Weights of a small GPT-style language model, trained from scratch on English Wikipedia.
Architecture: rotary positions, biases on query, key and value.
Each number is 500 + 40 x the weight over its row's rms, rounded and kept within 0 to 999. Layers, rows and columns count from 0. Numbers have three digits each. The size before them is the row's rms in percent of the matrix's.

# gate: layer 14 MLP gate, 704x256, rms 0.235, rows 177-243, columns 64-127
# up: layer 14 MLP up, 704x256, rms 0.243, rows 177-243, columns 64-127
# down: layer 14 MLP down (transposed), 704x256, rms 0.162, rows 177-242, columns 64-127
gate177 099:460554482523463553547427537544521573457471471488492459537531532515452506558491501488577470515418497556521548522464418526415500496506517490430472478515495514560433487523422492465501523466459474
up177 106:583447505424442492424473430476497468561482491452499469530562467513507533488482561458558454488493556572524538495479551535554459452517523480549461566484446488435461467490575487502471590427441504
down177 107:533490566463477513479516522562510570490494482509523496530534580526469537540521447546465434530523491495498541469521549469510453472546544524494454520439506495551550494533513557510446499456519550
gate178 101:538508458513470481515437431534533489538425493468540501522478512469554514503536530506524507543540438430524507482528491548452437531532446471493491601465469475491501462509488483520471513491517485
up178 101:486557441528445552483497493506462494500523516513459501521498505532446460536450518456443470443490519464535451578550493518540511467477541502486480474574523485477483556483484458523531444441601533
down178 099:479525524467525525460471447544446528481442565518587491485482477508470489520439528572444547480502500537506475531529492482456475456500546486473521523495541421487497519478469516497462546499519608
gate179 104:453494451473493384497482424489471555442486485450437454510528558451496542475462498501510524530438497456524517514442454498499552550501530426550482474541514510495478483569470413521494537474507507
up179 101:388506486456525501511510495458482481471463551477399523545547560470453500448521508494539490481468509514587508538484505501545479569487418565543520449513583470472544470526519474511554509464548516
down179 100:487565490446446433399487550552562520530569479527425453465473541529488521524528561487505518541505545450464538509555544513542540487559495505517535551535560538570571457462539529509477569460465481
gate180 099:500578424512538516507583478517455543518497424484520503532445548521456460485519490481556452531535498435532476554456506504498523555469514480544543393518476479465465501512482500452507499526503604
up180 101:549473491476516516530456523485429479474560494554493503529456493582529530514480519447510500534449460460552431428499474585537486549458542507473498465526480474476483417472459457454504502542452516
down180 099:476543502485509473428482515568490510554578505531477553448494442503461394510468548591475445432540518527487457418490506498506473470549613462505453510480503531501474536484444560516501497526485548
gate181 095:526543530454488495497533447495541467517458524474530484548461518514484467462484574419570517494462538489546509516514570506475577512535538472527476479475531503585551433468424521508478528580459507
up181 093:438509524572507441446506546488487468492446484524465454491533488493535485504532477489509555510458566552441509586554461481528525468466531532479546430491570479484552428449556493499493524445514548
down181 093:504557548518452454510529467466576552537446479534496557500596479493514463529518485579545519476525498539448440484486454427536489484481521530505535478502507454470541440479460530499514565558513518
gate182 102:507521494546536522501460470548541491505539535495519491441532513451544507446488451493520527464503492476420520506531508441499594501487440501484504463366495480516622517557517544485463535483505499
up182 097:486572556495473510550517570533539519504487510433435505454579549565557502490551502491549474604482506508446542505480490537501481466469466469484504491473458543462442536369534472512466533484459465
down182 098:511487474529474607519507484432468528536454506468514489554505615501489462477535483575475491464488470466491559470556491518464419530451602521470474479557516421510505494431463487517471433584435463
gate183 100:507525531486472461510503577519427492469552570422505421490443575562493513473448472417558479465529491469559558610466505399503537535509474448481486494543548466462501566532498463483429428475465563
up183 098:437540482512523505497482487602538492427458533479445513498543469538476449494471491515537496446509434471530446544523549551509536522514469561464477497502531474486509566495460617581512468458504445
down183 099:488446519503482466491445532500454535453533457512480470504546521484519525483524420494459513434470532506520474499504516573507532545448535533548441484508412484518459517499488547418495498463468515
gate184 094:468487499540498536488635482465543455542470499548491463455454519452499490468531475480530505455440495469458501562495524563502481447525515489512535541521507466476548558546545446531439555470530402
up184 095:495444528533608516420466536569532510537499518515470604498483460430519478489463464534502505490483463504524477512485450486531511448488461542537506509543505493445489527474436501497480486473435442
down184 099:492439470519557451483486468469491462505496509488529491537446569453470512508420574483498473491568535537523599481508491537468478470520524545441511457532398485509479544532476547522452470496530458
gate185 103:512551524509527484496395569531481605485503465513478507484482496514488484507500422504521451529520492449492461525514512446486527426498513548449483522550531505549482450529541496465443406553601524
up185 101:452474518460478529501485577445565496571528535534514524500446489542487525475459477505529518500469486521506522565502427441531458506534518472440518502483575570503518507515417504536509575482442593
down185 102:540468581547526541481523521484489473555527520495455544458537601426523505468572470533490534468492472497537476523537480509543533527536554476488527515581517517479441499494466521458499466497478466
gate186 101:506525489498569504574469515491485554485530512520457507479459531523474508420489446435542523436514534471478498509512538479491542496527440486462448555484524491459393546470514513531515543508463570
up186 098:513440561487469485434465513521538509481483454504446462563502483545541493513566552417506493518557552498466444413472500512488510507524490519579482482533561496551530477429519528524455459533484475
down186 097:454493517515527555481529471472494461495446498411495423493537405502510481471526512479492436490522543584536508395513476562524520539526501513507460530512440498483541524560510522491495500480594469
gate187 095:501531527531564538574510534528534501476555468496487470464454484419474415507511531527518542521508548502534535460466546462473448451513485470487447552494564522482496542461444449400479470476522504
up187 098:499510475545482513492503561498485516475481516465515533522551531556510476524482449549475500592563552492476455463577506434587493475540455467460469495462536562467553446491514490484542520494459587
down187 095:534524426546538562500560447533452491534533429457427475496446512474426548537409400492519604520475392468525509551487555471510487595535518471520540505502493476436498456478517489509509431461436515
gate188 102:476495414520465552550518457490503499529447502552475462537526485503567484458537463434578494521502572457460463505534497452446460584505512477496494491535453474493478460508564568493504534494525485
up188 099:480460457465536544463527524461516455505491533472562516562451526495545499522495518562562407496446516468538513558511478505511504471537516440486494540447474476582543516455444572505476497540459469
down188 102:448554522541507493477488520505525499491567547461516408470559473470438485410511472503494525499500572452495565520430481511499474510510522486481566445534502582466478519465486471473534470472555454
gate189 098:526462524551540482459462510469523511543533469568484461514583552503494504422508494534566443503533517494453514504492508485486518482515473408444517509514495407527592510474554484503488615481515519
up189 098:523440498502533443530473505535508508539436546499430501542554520555511475531479454453532479492434507544524492536479534512558474432496553439404505497540511518503434475508482438553462477454484472
down189 099:508539515461540474606522442479443508562482507501570482515528423558533524459472510556535425500485567550549425497461534535476420519531508533475499470477523574534494510511459486504510437497443497
gate190 099:551466547484533457508467511539506482407514408501494487530397502539497483477450484467533502530501528548459449560547523479555585526498568515503557511501539505499414478471520458557495504471490442
up190 104:487510513484585504447470447460461522479495524445507400534527508525519529473457462575474490463502387450451480476530504445472498412448494491535460454440466488503552518487463525516547492439441557
down190 108:484418545506459473520466566479497508424487522528441451451493509470535427525591463507487432507470528536484481491477499539433515519539501464527505495534540489568540480507521531503498486478552483
gate191 100:504493517475526424479493550479402492558503498516493525513530530470493531491485449463507566560484587519566548541437526589586468482475520510521573493531518446506527545467448558492508545440543516
up191 102:489547600485480525592392442496497460506517505538475491541539525526493537491519480457517560480450532454534478527536476552457493477488537559517509452451453538499543446485494553476557534451541491
down191 104:554454537478578466506547513505480429444537601483530444402496433454526471457500483529467486443475514440393527525456546482489525484506444506477496453464497531439457537514529493499527489574433593
gate192 104:523506551470490427501483491547563521527469505457524494482466528505528512499554495473546498483465536534468551479603482485400457448506476414500585496463523561436517518477532486527435477467499491
up192 104:559536579523479466448481401465489530503443519569488473519528501522450523554465485456496535472545439481519526530521478558532535525428495454542477467517492506476445539447458473547547481501463527
down192 102:495455523490486485510421502530532581546492517563417504502564538566502476506491549540466491500549495505483565509467463460471450475506556530538600485465491497468415561559503505562510461501469525
gate193 093:498530525459500513437562469521514544473493557497533528499488542514482476487572552471467522430580508437500475501562553517450505522491541561498486466538493456503486492467484535458537530580480472
up193 100:502482496516438524434496558481548489446562484492519478478474440462603499491494538459604459429524563510478421533488452453497523510451469500568467516494508480455556508493465487495501505496462496
down193 099:565459498514495491534549539530562502501445524528465479527528566566492479558519426536583460572483492505443459458490492490492516447498560493497517467552468530536543457507448494521526470498459432
gate194 099:495466556467513435591439480594477502470510470513527518589421535478452456520540484464553487525546581483548505489469474468479538533532495567468473522496514561524498521462550530535561509440514476
up194 100:501521508517516551483488537490450494535425479565460537491498482474459465525485563499493541553523434449578489476500533520511510497482525523520539484558517529482463519452628456455439481508541491
down194 101:456489529484543522578573494468472460516539424470423445512483546434582482529493503493510552428487515499557518399501552538558508511519535443451546432537474492517514547589510435502517531573529497
gate195 097:504511455487473527483466526531503483442554449473444508455496505479446554445432475507579490531419484495537531477458404565527516511559562480414518491472502498472565572530545533498496551541592524
up195 092:474520476512519525481499530490509448479469533497530560523460511511449485481510519465486475546484503507460518501515529448508566492503418497502488466509504432437452432509531498451521481549456465
down195 096:446508437491407578539490505409458568534478547481468518489563563431501480515528553400465471514526481587421485449533547508443401440459522525502485497467434591567503562471482502503481447509490457
gate196 102:480533411459442515482534503507538498544510498547449457500463568508514501508529483574482438460510520460489491474494456509474467495541586488500486428514591560556587521524460426466481494457539530
up196 101:624465524541400508506531483520526468463523513482499437452482489522517498523396493530557567483519483539487478520510470518492492439609438515439498561553591536491469557482514456571486482475510470
down196 101:496507494507513533448518471526474569512500526564482553529476629533507521480550477538477476478533523560504543476423490511523551569524506482572522430493494528499501503499551513475541467612509546
gate197 102:470461484497525469504490461438581423457476479463509445489490545466570475476438442556443491500551564479467510529540453506541486455511530464520533508498486535506473505480556573511497492541477466
up197 100:508465575554576494487471527486478466573432479557469530512472472492481424534528438482449625486511503469450503490540535433469496467491532501534467533539473527499447543554442511495388462494570549
down197 106:469533475555557428421517487499483480444432470548428497466424418468529533627502474530518512441474551468513501464533527446517525548442460515507515530513478520496471463506435571498515553454492498
gate198 105:524516472489535401526562614466475453448515566534532513533532511508490495490489551459539468505467505506446528524474472539517505566555548498483524547478461465461509508511521510517468454534498485
up198 103:463515506416475541507471440481520435531526532511562499462525503485468505447468460557533511499523513477503485528549522488481498530499430511485506530508502553479550566553496518497526548454456495
down198 103:512425492471409450494523518552468464463408489483438525497517654512491506495449495515471591464434504513516534426577453461478496450507516489521567541481509501455513502514550462505507470477501480
gate199 100:524519505513555431522497465490467513531545488525566560551478492490410444506399462505513503534538531532517610556452473464504473533491505553516438497567557478454478509581534494442591501476485512
up199 099:551521521497475511521457563524424538427509404489569450518613479482516508498489455442471476468511480461549448456508526509439539504546553493477432516527533544453537461470511487452546483509548543
down199 101:455466472508542573552485480541464412516486448537420551571524514496559471462467519468528466483529462521497518475550422543528528454441447510481474530497503574395474454460538553465481515449461532
gate200 099:518468521518478513510511556520432499529513459521508460438526533456481450467491561514514604470539517504624534559445518495537471529475547483497451517435479496555392520513489467509541455478516468
up200 099:489500585478580490448499489474572429533539399566491470540482519503491502536428545456528497509463509514487497573467556503539500477490470487529533478435518509481479482511501503480458475456508432
down200 100:489501484468525426550454658452474502507499531470477493510493554423534433469473534554482513501382456521527518508514425510523477472471457494544450552568495526384548527543469509472459595487484540
gate201 102:480506492507483473553523542471537516474474466507461445523530544537492508527500474497503537520534509481460505473422525460446509518421491413530527474529415553427445466456538525561526624558502487
up201 103:496413518460467416513506468491547464430537481512538467526535556489495541503495549528487463535479465527486486541487534525456431445427429417493508565520476532557510484565538548472532415464559472
down201 105:499547493419454483502496436588481401615436576508546537472500525389467397553520472533479502557438443542448410482554540570501506486477535482491479534530492551510523469476495526482484469505528469
gate202 096:569521496479511459535438524443537490504523495510512498597484565542486487452468508519511523532527485534511521551537565502537458535514538515542482549544474396485491498520557466573546493474509594
up202 097:490458547535522482455564524484558470507513492547464513527545512471505497544430501486423471479550497504476523513509456509451525515528394513456518513578502485409466560529506460488432514412461466
down202 097:466539559497540468566450528583517499526524497480490476534585484501549501462506475507513557451565459482503504487487520533505466497460488545492524507521472493479539509515442459534509518509547392
gate203 086:432515555557522428502504438490502461461545461475531445449499486482576541481516540536504419498505461484478550494474496429560481529473526467576520477459470466522465493419524529579464508494504508
up203 088:505457469549466505538507524564534535523500481519518538470508479476515462512580547532522386465505427479471512499451476499522483517441441413574491489460476501545516489394486521529480535503472468
down203 089:486490484568510486495575525499452490527533557506479538512513217501514453510512524569549504492489504417479433509543507564502527509559514569504490525458467511474476504468473564477515476549493487
gate204 097:482511489484490524490484533498449530454543427522460486510564511468486467458526505570532460492517526438427566540451549544512416541442567480454490463460525405495446415528518497436483597495491450
up204 097:436533503511542465508515565499477504448450542428430558502530527550587481524464458495482504506416496463483541455509510530483529440490502515541415502584500478505512442500527466479498524539413510
down204 100:458511449516408484493491489475511477520451509461467548408518521465473516479490577497440535552521492472544448520580441497526477530566460550467498575497515563529492448440501521533519479415514465
gate205 098:573381525504562475526507459564483430525519461509519518454423534539512493553516581464537534503462488451506517471417490471366544487502475526580545452499540519511487517484471456508583477455508537
up205 099:431475536514499505528585465579456500571501474473532451476447513521494493482522512522505553488462516517477513530495491545430559500525471500522547580530510406502473494448457537548485485490453468
down205 100:561461484578542543494533487490556577505490495499455503526538371479496461480530480512465524506546538458542479539503475592434563457507508439504556499537574506531553485480508481483537487530453524
gate206 104:375472510510433451507580525464455558492553508523470506476472510553573457426520496500474537506513500516517417427510483517485485524456449496506508525469560527548476567503481520518555512523477463
up206 102:486440499493464485476531510498571507511504471473536409506459499522487477587570475428492542566481575501487425461393535514422468435420497523514528503495471496522544488501497496411508548555523511
down206 102:500476499444512526499523435524508524535516513459482491536456518528511538495512545466604494520565545517419479521484519487491494424517491526532558452510464426542516619514458486460512453551495540
gate207 099:489469482489514530528483496482480509420476510532543508518486533486489514475511523466508550498501450496470423475429460484491519607487472517498510530506497463545524482515528454502540458531507557
up207 099:496483476488579517559561552533524599476569443487489466463553478505542502473478437469564494548493484496477402450437475598457489489482454519497495523488505454507482561457564484528482536506534484
down207 095:529413505540481518537447532442476457489484503505501445447549509433476504455492534467547539471552528504524464477503443523521558472409536530462504453603456527539572479428486584465481485460520464
gate208 101:505504473546494461519448448458504491559479524460475542497524504479488506551487463551524512489564473514524544550465515545502499525517498501505486479456466479451519451496583436480500531501508496
up208 104:539557514505555538504486487463508489535459534505563570479538471550521452552509530518497547466493475540488479475521532441510523496435489494531523518562522556560461501556514507458526480513454539
down208 106:549461495492541501519593524521575535546544539509487547484497589489526557452496418469488501526429552447536500466519538491537426472546463463488498425524562559492505434488533479533471487482521522
gate209 099:497481486497504561540509511481470447476510471448489527450491546454508529483491558547610479414535456501541498507481458437479441479524528452443503472485485427549396583457491512561548534539567446
up209 097:521526462477537502482597544482484530422478462489523534578557495492522479501535533525522499359511530532564528451492495534522434463559546480527446534483538516513472445500481476509480446484504495
down209 100:509567536518471505460575545427503439485554521583488423463448334456500558464469514453479483433490516536482457474521502517545472540554526461536532532487469430508391519440411536519519509519526463
gate210 096:535545540492449556473548490530443491613426519506480540430517498517508450524507545487511466551484462534550519547521483462495454505435515510543475482450564511489492453580525452506509494442506536
up210 102:498574546482528519563487470535481541567499517487527456489510523532468497510522485458549518459469497571521520459448499496534544415508551462446486520508512519440485511493497497462406531411473480
down210 100:494486486498472517391523486536475531461502550507537508451510464549505411527455444432486532466508458528494408576542511511483490569491564522490471504510490480504501548481509497475546487491474530
gate211 101:483523452598562506488398544506472567440489481507431452483448527506493571485467540526505457510459528505504511493419427520501448522527504536505490448573581483539495464415533482466560490569514571
up211 102:589540495538504500478514466508524534593415488501458495470481520528447444448503549498532508529543452479468494473424482497483507414471542488508553427553511496432527472503488542484521446519454544
down211 101:428471518498497517548482529590470475594470490460533485540540490574546437531508478464539463496497485526499498491486536445443493518456538414463450467517524468505481550484496491459494531518596536
gate212 108:490478438450513463540509476493430500531442492483502540461493514467458512592467479511508526487460449536519470472601444443536539583545465506502531498496497489345497489487476530533461484449504447
up212 103:574480491508496515505483522537542523469539461560459463522507431453566433452550508488517506525449514470564535486472549444572495481532516491502437570536441402484518442502541471499483495434527515
down212 102:504484535540517594495442549459545526585496571497468453506499471530510404465478491522574530543506526522579515509480443498541500543431492479525478562581493545463499482541514519449543529469527503
gate213 098:513458513421452471579471549597534477481510498517512525532493436511493483454512517475412508512479544627432499477573470441423454449518508526489437530491455543436485477547472510522498522516544483
up213 101:554462471495493506411521475529590520565498522473513455509510495580484503427493477439487508516522468500473441537513504490509490420537517426451521415410525454477568502543543507579480531531491531
down213 099:507502515431512470440480480526529568489554443501521501550502538500544448495486500488459487514509610429495448511493489469525510470526538526470459508533485483518484460447481560519459490539504569
gate214 107:568522515499530474587509566462462445553461520520460504449443491519577517427493560498520475482547502478569542515543501569507474527437508514544543569498515555539535592513481539533516508548459505
up214 103:538489580443537483581519454519618549439467472492589549458466496571452457471513555480468504486499461526497531513524569517471430519480519466483464581462566488555526451554541464577535399547443471
down214 105:452534522480469496501499526480512512467456420530478510501525489546490510463501579510563467456441502521534562555483529490424530506526437465522494606532450506490540477489465534567552531553466492
gate215 096:444485569484459425484509519432519424513427462422477511479469502465522476500515479549597534561470478501439479496490548483504511517448453458547545473536449519525505497532539523485521470528553485
up215 102:506477463499584496513576496466464525496501530431531528457599544495568524496510527462489472505509540497514515523518496430543490500475517405498479590436502485523494496481560489494506490527584532
down215 098:484472499542538458467516474549455538480490531475437449510477577444527535545527514446500427543516453452479500481549548521555513527475556464506504485486445501489504438454503550481484454547416492
gate216 098:431465522505431487488476519459556479542477436543440533477461512572488492516479496495585517478508488492443542384502545494557558498487534526548525509498431483511560436508537478452557439444464620
up216 105:536476453510470545529499502523503558481515509557434489467481514540579563391471501510440474510468573464427508512376550489575519504454503501477474543504490542470523551508519514528503447531478493
down216 100:518516532424612477441513518435496472503469536545510418508549523466491487519487511409554408461503534477503564589472506554450506564534511478551495511499510510586461518507548482577518548508509508
gate217 101:496552506494442497461451543580530530521487513471572534496447516481535501434525552497432518551451532497516508458500537512446570477527518545579469482456504550486450494471484520492487537539539500
up217 097:500461427494470505505476576486601527468462510481498438458454454496468583542398522526477432457498420497458418509501467552505526554535508496495497464531522484454486485385478453532421506464553514
down217 097:486459531457448475546539550534516509514524547623481512447524451428478512501478488485442456559493477507533552519468508551469441442429482463569566481538480472507512502492520561492510523580451504
gate218 097:477495537523480447489536561450459533477478414578526493535500520498490536547540468472519564529500484530511497463576516557510441492413544401510517578486517526468457557587499566510491479453555534
up218 101:560484441509470514520434550496519495423534423546545463462486470523598546466499446468485508431490423463504446491507504459445478560514506455546484549491470476466500416462498511552479441460469579
down218 103:433538502487547483524520565552464467528488501476499475518467415503538481490495542504449496465514502510496526495524527489427574514491472557481512494509442478507492453441567492556389491481553503
gate219 103:550537489517455500519508495475511531497486531500560469484457546540497556612556490481491511486465432434568508492553623473506435519599557532536511515561483442438435452528505450572529614532515526
up219 104:474476479458521493509471423534455527528467558480578511570551514538487484577475516471552504541431592441490495514535449512539467467472425482464465477540450457469417467516490528546512515508483493
down219 104:523501454522521495550525470508546486459480445470457491578445471485465495588444529594394535513533483480522472469543520475497424494506498449542488519516399532474518480502454471453505537527484507
gate220 102:500492556492398425518408492518430528500502513534497446485387484523538514576520522518463477525524499504486487485503505505459479551537483440463528473444504414524508562546541508490485516495560489
up220 103:481558444474533581524503507481480566486465446490482522575536478475445460505452538514514476430524453506552509432567559469479556516476488541467507522507504473498501538488526458530523494520522465
down220 103:527480545524490499559531487472482460465569499511486529522497536476479514527494490472532419485445588497581467508533527515508493518420564466473512496529532511543514420566499515577473530502592510
gate221 105:497536512553569444569452379513548476534482527498497471448484495546507490536518438581538462550466528614502452514548509490529505443519572447444491471539575525476480581550554472479427438494561441
up221 099:498469505552536544529530520486507513542478519565457517513498490461422547540516498435529484471531447473578566515510437405493499519494462531587551533541488487491474504475492532530422563507546459
down221 099:544479487524505402492429461472497530503451520451465513548548493494524533460511478500514498578469511450480463448548479526511492499467490513491430437414533510577502451450424456486497420508585494
gate222 101:517415459504541446493531456539415513492485539536576477546494530483477486533477461517516473514559505496519518494484509577510541478455547492483469436477584422499496490535598527542550507575519481
up222 099:432453414508495409489479517511490575490482499521468523513459481491575439461481451554496514489501581498434473555509548492491458536527501527532455494572466470457467535487532566486510439479508551
down222 101:542511484516495525490455547484507520552556487529500482547399554474519541419512462504476452514487528480467456575540431464538479575421563415580480439481436474489573505521522479463467491521555542
gate223 091:508520498499487468464461459429442482517472515486512509537516517482451478519499567523534464492470586561538506554500513477546462493439522553521451518558434577552495446572492463554490506546485508
up223 097:511539549486505534573495458466526445509513519449559527617483429571501472443558544563526514475465530556450474545444504537576461466478461467467442551557441480442530534555506561532463490517495499
down223 094:389501417554510517531467508499515552525572468526512480514507217467495490456503476534505553494443537463533506511495464542494462459517519508496488499483566530503488451468513522500459437486433479
gate224 101:499459549557458483515483537521508545514475503477566468507499495449472481520496574586477556499535451520475515426495530498451462487469568479515517440471554556447468466523524507528455541530607469
up224 096:459469520508467450489492538489520483505427483454541490526510463478573569463447530478494530466459473515555497594459508528476530599510506510453535565576513489490452540477476523575551525490534502
down224 099:478524459543462416493512562513543537509489462437458474439530534542530578508499442501472503520540481497512500511562457526472499477501448491491554521418467437534507485476480492492558478549541552
gate225 101:505518558564454501463461518553536534438490459488491510471475466465511517477555473523502502526565545552438506491428452631537520425500478507481482464476485483413556419589551490512534477446594549
up225 105:513495542523479555476499529539539551488444537525544496508544540486514497498438539523419469489517474551459521469441478534492449524453446518496461532492495559572561562540578448457555457500442515
down225 103:477494507558499541530507468493504503442474570537477516492483388459519517458515506586525497540517510483488533528492481543502458474512580521531454492480508504521366497524458501496428510475453469
gate226 093:507505526518431525495513484518505484519565498447557431434489481552399486535548415546458584553510486464474493561494517532557497526506547538531513497513429536481547486529428490487512513403498487
up226 095:497489522497520500465507532550515505538531444460533440478529515512437525563592465494437525541547439507500462522445522497580426523533534526483475450519465523499573460555457561502566468445510480
down226 092:429533537593498522435607474524408530492549486503517512519537331519535466510501546551474517514531489506534452461521517565553568498539455492481482521466509488535492516559465462490490470506501516
gate227 102:518453478466521505513455474526495483529538511537487526568444548530545578526522492505517503541480490482551542543472520526555457454495488495520462505517570518437537548463481396483554477518530512
up227 098:457526481584482519513543504470459506492475526431490448510487478548512538456517478486451457477509506437484509507516482509474524460560391528517516475587433506450518534536567419487520541571553522
down227 096:499458456419518522514508437457485541525598463526514505499512448500529512591463499490476573492502512525553471467548471484486560483538507524514529519463466501516521523542480539466503518475477616
gate228 102:545509531493536495580541489538524498489392507507571476542491507543489414508488461471516519412462456549556566537500542462528540572456482477517503548519540517499469501567490458437486523513505490
up228 102:487557523533479462515549539466530472564477471566419469486494547494475543463475485507438458490535600518430517525458479532532521539537470440471539438486597432438561432515457508483451479503517503
down228 102:489505586498448574473587549514542456431487490523468527499503483496466449421429492476441465537549479451514425502527483505478553431508492533530507476584556491490458499502475570533483477446503510
gate229 103:541556400484522508523541480520532521457458494440486463497540509547505474461537504481507516509562474529525511496494456555471453505469540552533567510476440553495494494549486534442457531516456508
up229 100:435455410376500483449469548477458543511494557481507499555483528456560457440484541488533557540500554513534519477484444501543557569445502556459574511478457488421503386481412592462484465502511474
down229 099:542472566482461471541494446485520503542428514472483495516440387483540560447493464471449523506497464504430468508525522482490446503516474457461524517598423543451455570544453516523529466474491491
gate230 101:486488512485517513568436532453507454468479547550501531478499474531529509516501533549529479419590531572417592395456547437451507474444520512427465510500514491439483509503478484503572473564509519
up230 105:569487504449482459492472495507539560525462494451491501492561509534484585474520530445398507517459502499494483521528497467463431442512521552508448519516504560472508490552522486549458502513513467
down230 104:584549565499505494485537563523523506460531495448449535444503454428517547551513471538572504546450492579492490437535538443516557532516523510518543439487507556481568503539454560512498481546512528
gate231 099:436486486557486512511460487515545509418529622480467478510496514480532527556532489501475510469475515464496535496485494471527501477524501434518507412535505512517507569501472466429540584490480404
up231 098:454521562494548477489534509476451435561463557499467508510520496491537484559558460504433486448623506547527486461480548492496486468531479532483510580478454497451523505495539483491472488462540520
down231 098:497437504448504523575515511574531521511468530493496523550472646542490569538528507474500459589507479452501506525455514526512520497536517465496526512395424539465510476535482468540541541438547471
gate232 101:439502490567487522447531490469491524478456533522531529431433496525495464500487498574490491505547544506508468508538467541576545482514456511465533522541542447589451510530469578505542490498536507
up232 102:429511509472526450485494506548564561509545522630541496541429475524405463470456521536517513457493520495516450471559503493503478479503498553469409390532486522467504453486484511522570539510501554
down232 098:489503513438514483494506507445498506566431502472531515456519588501455530492561533545499475502511467477539445511472549475480497493526509545456508465483466432498502504476565512570573512517565543
gate233 098:471504577518500535475518546527477562539508475539539526484571531438540469562532562479515485550448542473474547526476466522571456502472544511514452463578489478549460564533534517532506524466536448
up233 095:480518613590530500508518528489484498517481468520456538508518538508489495561483501479471502531491531557510447492534518482462517554506486533523550450495462549557548455528405480540482519462523488
down233 103:518535523440509462444495418410446508553461498487451533407451591493482480529488510503479467547497462466447495493565497529451456512454503457439514435506492553458463460545548469537498464506480524
gate234 097:558486525530506522509532524560461589490516505587492491477549524435524477408527517460571530495585491585444474457529538501559491512479482543470498436473444489484545454489451502540500497425476420
up234 098:451446490489466474593463541507464546567528518463511438502419484422509537505476530454489574461432441557479493552428518512520470503517509523483491478466455474550469478538459419537479466556553483
down234 096:422531498412506536497507469470546444550530527478521604496529460517528508494497596522490418509551404370496506540535497500468499506431536510486522534477473472487509506505464554486533466530483430
gate235 104:504471427515506553449546518492470533503422484448489512486487500439422511526531489514471443545489506518498516493455498474501472480489465499512486500486488535536501487561512556427427517523540458
up235 102:502570502505481547546501539575528507486484462449538489550518489525518447468594440470470470460551553460440467474445488516536456535501536567559454511507533472519512545474392513491487526512464459
down235 098:496540539518511550512542517518483471512497489547475485509487373587455461519520574495467486470447490504489443525506555517470497474459521570507522521492438450543569472511414543530513489467401472
gate236 107:516488512451523455514468524493518470526548484540545451615494534511498434506504480473501479556527505434421511467552495503469534447472530580560470511418510421504396500473495461507563529517465493
up236 102:513440546488406529479452521454482479473577547492504494455485527548522597506532528453474560554487520487481500455493549523436517578479442509523482475549477485473497457526519520515438492483520545
down236 106:502497532550551501391446537385490483463501523566511514555574564449478476548533497484482519539527553464531551543442484514569525527471526533560441485445529527474509497532496485464496492529564494
gate237 099:574509472460462533531500500495496520563536552529466519425454565443539418529560538489499512460503560515477448544470527470499522498480519537502502535505536485489513507461542457544513560476462436
up237 096:563558447449482503530484530408528485488493397559553499434525508509475491517485501486551425400516528569491468499533525536494557497488501535436496523556498511487562515511495429506540579479543531
down237 099:504531498441505405503450509510543483477546472514523440574585455558500434445518528490506500480553537545504541527535464502509494493503463480528528462468470513462476426532432507441516486521511543
gate238 098:494472475523445435563539513517470463506498548569515457511526571516464508487491479556494431523504515431513435444505523530439510496495471477409421486502485476454554411463522468509512507525429512
up238 103:464516487483564488536600490436469514437515537514457481486531544539518461499518410515492513542476509461477560547559484494505504496531509464504445511545525414435578454512496551446570529569532481
down238 099:502418438545551430467530522566506498485563480497529501498534396522571494497540510455536529470619444525524468497478519466540489467443519520484522499475456524541473441490599499464507453517500473
gate239 100:494492470452489505546494506468498527477525474501503484473452491562552580478548463453580527479479566545517469581452505518525527420486503489491483449486493452500469562468460488499483560491478496
up239 100:502524525492480506493463464469577459453541524481467564472500491460491513504489540462513472593476532518512492465488505555528458472539472389510523504442467551462422402486489531429517412488514526
down239 096:472482517421518472544449534511505491513446479496486450456515448477516512499569529489507533553414500548554531442457487488478463508473462450507528455502557557448454527585499480525389517533444511
gate240 101:515468446537524597480555501403486528472513471535519435462443529418485457384508563522540489511502540513522570543547484493500554469506472611547495458507445457481526586501468496496465529449425490
up240 102:432524438476561510534468430477455540431523473551532471453512483578486490526459444587491471414435498550515476450478448489451493500516497419531511462444493418475505450457458524471587493504484551
down240 101:493531471511465449528488566617472541485461505558529503536472394490503527528543505487547510533528489544518457543491477550505513581535540499557506525508514531475541504502591467609468512469489517
gate241 106:544493529543466495503457514409501567533545464407508439485546451477506460460478515537476441536432487470501443528412497508512459533528521459491536500458480537476522545506572463546504540528482533
up241 103:504464470521422494497505560483579495464478440483460518496540522539492467466518527544568543505432531528649461494551478507495481567361505519406496424510515540496483542511528473472553472506526508
down241 103:503559510551447480555526545554473520461514485536483539497521470522448507545481561461491506465466474574441532489471550515576455505539525469467504528526517515527487572444468466471474581482529479
gate242 099:455480421438480439504513514509541504454513425476562496525499509467507453476555496487539485520515496491456497508497423564435487454605414502534544486493512552425494513454480478499478578551520471
up242 101:446439503456504503486541513514577512531475519455545462576554484532448527493489406517558515530501557546514499508551428519472486535486467446506518526504513558477497608572480507476489510534535516
down242 096:432549585458521474429441541509461494524504535500564596489505441554444496510381498526509508436569491424484487553521512549487462616548483536528531464487482475505519546439548460442567520501503504
gate243 102:474474451485500485522529463531521469475496436436461511472471466486543466484491438484472532461486505522391532524493477473512487518501485460526572524494482446497496496510548458443471522485502524
up243 100:537517461531466509480465492470452504477498531477538498465525496486505441548511499485480509488521543561533514490532536490494536467466468524540456500410538534524518494461431593579512545498540504